config = dict(
    n_layer=12,
    d_model=96,
    n_head=6,
    n_kv_head=6,
    head_dim=32,
    d_mlp=384,
    vocab_size=4096,
    activation='tanh_gelu',
    norm='layernorm',
    norm_place='pre',
    norm_eps=1e-06,
    positions='rope',
    rope_base=74600.0,
    rope_fraction=0.5,
    qk_norm=False,
    attn_scale=0.177,
    bias='none',
    tie_embeddings=False,
    parallel_block=True,
    init='normal',
    init_std_qkv=0.0784,
    init_std_o=0.0,
    init_std_up=0.0784,
    init_std_down=0.0,
    optimizer='adamw',
    lr=0.00245,
    lr_mult_qkv=0.7,
    beta1=0.95,
    beta2=0.99,
    lr_head=0.00594,
    grad_clip=0.5,
    warmup_steps=342,
    schedule='wsd',
    decay_fraction=0.651,
    decay_shape='linear',
    final_lr_fraction=0.0,
    batch_tokens=16384,
    seq_len=1024,
    doc_mask=False,
    train_tokens=130500000,
    steps=7966,
    dataset='wikipedia_en',
)
Each number is 128 + 32 x the weight over its row's rms, rounded and kept within 0 to 255. Layers, rows and columns count from 0. Numbers have three digits each. The size before them is the row's rms in percent of the matrix's.

# layer 8 attention value, 192x96, rms 0.0915, rows 141-191, columns 0-95
104:156179108160147139080175154108105109176143113133149168075125134143133157134127116087113075164153068100159096170173127125094086134138163133112111098202144156106190093170154203120116108107138131081107129091162104173081087168173160087106104156107102129080145110135078134121150132113054096117
116:112117148151163159177137099134137150089165088099155122165164188070167155148151130109094077194157172124112110143132088074084124095089114117071114122116167109182175114147127101147163156132093161162058167099084124179158087135133130156050133077158120143153077172101137146131101148119123126120
118:124148130166158153187107189124160113082200107107112173106093111154116138163095142135185147140110107115135108118150137081149101085179145137056143127128120168076152104099159082140108125126111113145137158094145083153105146094069091142196126103121067163135084170214113139107081150174121156125
118:197106148114222107125145149098115081061195118129148146103097095131132097093099141134116087131154186145181128188148068116134105122158116140144121122139180175140076116102084128130205187111121087101129053151119196115157137127155090146137147111143108117135102118121112136119136072161122141132
106:129105104090112136140114112136142155130146086124143104123120155194126117183117155116128098164168111132180101139148113108114145135187115065149122103109184160117162115129163115203047124126134146166114130095106041130123095103164126100075168185060142128140155168092189088118128133171071151088
109:156145146100090062057111074148119135161136117097154104110142161154146120085058173155119112132192082158103150120136120176136149148146143108146096129098096113059144210174082083141143156151133068137127096158118175152116129139128175089186100135089079115134144135140127093133144169155078147090
112:118161164201147163122102120173135127186099088192118086134166132175146122076166122130125149137121117100146139130109082123124072124143134094176189178166150129039154135136099118119128086126126167175125119185186106126149214134102127118057135113124096120137101083110128093122191125109135108128
109:046090126137121076139083141153128100169152147194142109105201084143111137131142103099151104144152177125177124076185126099144098122131148125176125127204166129153105125072114074100151136114159136147080139136150186103116057118117108116135139150112105118118156161112170141094140086204180152127
115:134160137130135125169202127134111138075159085081177133123137099117098101109143141108148128109086121171111113170159138148137131106167112170190144122149185075160117149111136117024109128130139162130135166071160119129131133169114151145218091140133173095096143130126186091109148180162114066085
109:133124120112140139189160169147111123140116166151160094187070166158137125136084140066119092100161155184046108074104125111108142127114099154120142036177143088110134098155058142042150155068140142139159108165142168155161122117133165116162145105167155124114089148092111107105141122148134121124
110:194160123153139095115080084083152139153170142157117150142052101085144133118152142181090108199155059138168106178165149132085083131115098141105171114087089174118066101103101143115153164146094129128134163129111104133101213187110167113137097179138159108132127135099128104141153099135147115162
110:135120097109097083134176184136147142117189167132104124110082117144134125178154108073120196155147207124191147124111083163145135118172085145085157110131092101120166168150153160088105133088157117113173112192097120148084150107217115117146122101141152144101155139129161071100156079138104139099
110:120183133172130136147122155158109142115145105155174150144151122108160100098061074164122129149101176099145093065141143135135128196103151123102076139151122111123094166118139138123107074127139116137106127073125116143075131196037055124149183127107157134159120085160129148142192142212136158123
104:118134134129161160182139073186076169137115099132164176201065108162186141185112166155112164114079091074116092132174154178113098109138114073064133141187105118133098115147165150159142121099143104142081123099098151106166129110135163132165089147124111088105196170144142106137100150114120140129
109:090141113141094186175096142180142123187095150145143135159119115167112057171118112105108112104127078174072139144108090101111120130145099116099137080083173103033105148131146086153101156140149151189113096107138133160145190117150128181077104135084126080107128176139179119141167125118171155155
104:111105109122164126132160134139146098202089101185150116120117121183092115148131125166096098062118067128176115168168151077122113094083130135133109103139153159134117139087113222096127142107105124110145081128135174122142067165130146134087158213152101195144081186074152122135107112116143117138
105:085098126097155148063143143127166106081165085148146094138119116130104153127118112148179190148164079086191133170098067188059151140140094125113138139161135132092121086097155131103150155084126129134193134087147149087161077095090162149121140127105139199117108197152121077134120132170140093117
107:104098081085160111136092126157124148138175068134149084138099103151159122102115093140164126154083156157136173120128073065129127101122145139092174150135153106116162106185101130104133172152163185142136127108150064180165107219110151091199067113140104151155085114126131122137128091057118117098
114:162142128096104080055089156111073138166200169139172075128093113126078095140118109128161119154117161162122096054149170141126111150134117153112154154160142084131128130106137116149130141099158152139101169128136134151185106141158088107142191166084155152116236089110117151116117190128111179117
085:101118074076151107115108098153114163177083096124117087141153097147146167145194148162145105112152115140130133104131160093091115095120069133137134137127136091116121089122193112136094099199106140149129141157094111165144062169118220130174137070095116114144060137115189098138092189154090121139
081:115108144121107134112128153127089131167160149171181113116186128105125141131131103195142183082113163099150120143132141124012125150108138120127066116183077124133128103110067139169059203118173111125064130124111115100123121122171148095130148198094160135101169104100122162155103148132093113152
088:077178104096132104141137180137132142143120124153077120162073141131069152131135052094099192172125102106189093067129070122172107124131143110124167126143184126139138107155147171102095124064148182159117107065149109151178114150056122157138137125105177165113155144119128105126172132137091101165
094:133120145130113106166199078086107110100185152105122124189112138118103175190132146132108160098076065126103079144113126145108162101103081169110127117120150128086134161183173113098106112060106142124168111091120136137215090121152105160186126161072150164160107161108135183122122117161131167154
080:132122080113073122186139087140159126087113136190118143111123136089140126100107102101107135132119166144091128071127152114134123153131160117098138085193163125175090113138111191122042197175145110168133079130152094176137128150130071089157145149154117190128180134056180139118132166149114170129
085:113135123090149126144223199118112129148124157141114129092124104136120119148160097117127176116062140018164146166140154177149139076108164080133095137102138117058113104115168114175136059084122164110128127109099110129126122117227110146128124112128133132163168151179158103131130097113117158134
091:129114142096214084126211067167139112095148110112162133130080096121130100160123119143159139197115163160178137127075088147075148119110142096133180106150108126116164153115213094114132147142128102147148105117085155147146150155163039127152167083087149113135113101108155101112092128127084100157
085:150125131105126116113158187129138133171190088125163158102129115122159125094090117100174184098059180119183069100129143170093119179089173157172070119142104101116127168143094085136130097115135100094151110108153114075180165152132164134142181091083028143123134144135110127150123133166112126159
079:149126115106092139116103139099104112156153189116150166114087135100126139165112105112163095137094141120090072070121194115126162166144116123092133095144129108126166147127202117132110137142143124113111119127130120199083081090142072105105176096108093187085173059151094167104123145116030183149
083:146136096196097162144150157127165082087128126178103123117100102086118163143127145113101132145145059116139154190102104160097128083120078130073118120114091119077081117118162182108157185117115113155175175127122138076092222145123130105072086107116091102110086161119139082137187130105150121156
074:152107135122127089125144179102136122157154163174145111166116119154127155096136059145131172069214114123163092132135107105116083175117102134122107093093133144038132161143149122103134062126146159157128133142133067149081149049122157157208081116128128149093089136176114096163155135143131126181
089:107138095119127134125108209093148129139119117116066122125131111171129134144050154125112157070159143154091147156080126165088180153181062154123134155125142162052146186118130129064154121104133093121161120149180087149140186112079153137158146063119098129109064156167133130104122125107135148080
083:156101122088073098116124154162144109146124123084131115166094123144109134058109141152110076084120113101158111115177130193146108235127151110135099135091147097158103182142134148162115131104101148159149081056116135077168087151178144131122108129124068151172104145077129093136178150180093167109
090:112119114090173123088109082130152123134145093107111132067141147140078138130092132091163138128141134165149169093115100180067101122184110114144148140151157168111181109155102118186048166120105130149168073142105101099141159118193126111093124068084168130188148150162117118130198159109063123160
088:125106097135109122118146135107120145078154039156117103139091140076156141077114109142112200076133128085152127137149182121112102191057154181140179148114158131148119137133098168136142080096133114092094196126161095143115158188054140156183091144149121099143072115147120099130123142129157075133
086:115143101203133142137102140131124131129120180122087192087097154116162037092100125131154202134157100147118125155102094141139146165130174112202167146170170152129138096131114127159110231152161094111155110140162082120179164116099146106078087103159112100139124130175130137122097109126099095164
095:100161170097165105114142152136133129103134112164120101108100107142134119092115166065110085120141160139147189105127142151121115120184044145137098097144140073106156144149152132107132050135118074099112193231107117100112184105172108122179147177137120085100148136115093179131105176095136087128
085:139111088164112089078080183157146118109113176095172159150124085155078134111096157078137119089090109184132156143166090145133102087171071134177142141177205123147054074131104100124078175157094130135086166177141128138157107112100148108144095139114162143124149064149129158132135171139151111133
093:113113132149079066153154089130123127155165128095134119104089096128099134131178136123142187166133150113147131217126108174129164104133118129154120131087128106140128165061105132126064101159155137151155179113126124119096122135163105107170147049150121133142067151131158035104157206186124092095
075:087115119130144136184129117143137174128124087190148170147098115137129115095111124144149062189146191157102122082143105112090101129160154095191168138156188101150114188115177095122137087133142131160095126094065094104157166123085114126171126178121141055125176108137132053115135126112156182123
081:165115076124133113088146206159118087176071142120147182153182179066121144156116116142134134094137143145141115142066104125176133128084184123116138112133107121185059101122127129124135142116103178129130111158071183132166166196148111128100117082134129137127119055171097126138169093142164082164
076:135103154119125102013081135143102095122106109122120157174058128127145211116134098161140136122140059113145184121161093198074114114104147098105187119177096143110097130084125179176145117133146082161122105136111115118148152104138122108140152085141101134149144192131080094116126119079143167129
083:146142116113091159114085222135163151139163100076174131125090105112168118142163152092102084126125145150079120109127121100114094121206108147070104163148116138180173096122137113124149151139119122094116146139114042126094106059156061092077110137189137107077145142140126171105169086119100138119
089:144110135118127097035164136150125096117157135136154071069171195146080181113081123147133103071185104108189124046090139114174153110157155129144153102164113104120142236103128176096120109129128142124130126151099140149109119132102128120155135101108115107095113182141115139136063099166135138126
079:100130144146117135161075132131120113090169159183148133152194173093129161161180100144131160133145127123114139138095116123109132082083101128074084087146096096118127117086146113164120215160131117171089161131147088138131119092130111115102100060080129134105188194203140169148062177148129106113
085:120126131104090123141118121066129169205197126119120063101110105067115078137110150162156084138177130133169106136101114135144127160134122179113112143117099090136085080113100074036183070141108122088123182128114122112116135137151133066166084177135130186131185138145135116129090134117132096103
088:108160090124159139130157141166080131161122077140108113154131134172130063215105105165117195067119126159064131124076147053110149160148111116121110081121136143104162151148089131142131119099140198147146136100133079113122088155137162078089132200061147104108102168135096152131143138118142098085
085:124124165145172098120149119069095103141162160137121161166099149131146114125114126229140089056095090117162120091152191157140123128113154112169084160082109149109130102126169106142111100127109123131100142128136085104080116194041114133161198174158114116190076116132096108145143157145131164163
087:047083086087189145146146165146119087196077082133111160115139085125144130149093115153109114126106189114130190153132108078114089105120076132146099172151121071144089113099174176110131103157115132113155085112123156140131102135170096085171150053169106147157092116132104160137107165181128157117
091:135172099121119124130158177142083135065155135085119118115120167167173109137117145111131158142075150080126154100098128132158134126134139114035117212156082055073173105157133145126117159131141176137118143118161126151117140195132103105180124059173145134124138068130149198129126177103120108090
084:113126118144111192160099053178158140182098104151138139135085068111133088135080178145124155140180092073096142166185148124130130123135142126083118106104089130105144198099089161167129086086129075119116160087112108136164169078038123141142068111125116122113145162130128102135118140173139171138
082:194158146152101190099147055145112124105146144132166108136078125121097134086095154165109089110116082114139150180126187140051131083096152147102171110173145141085168127161095163067100184115137177155130126105163143119154158172123173152109083162148139128131092192136082155139113120127095090100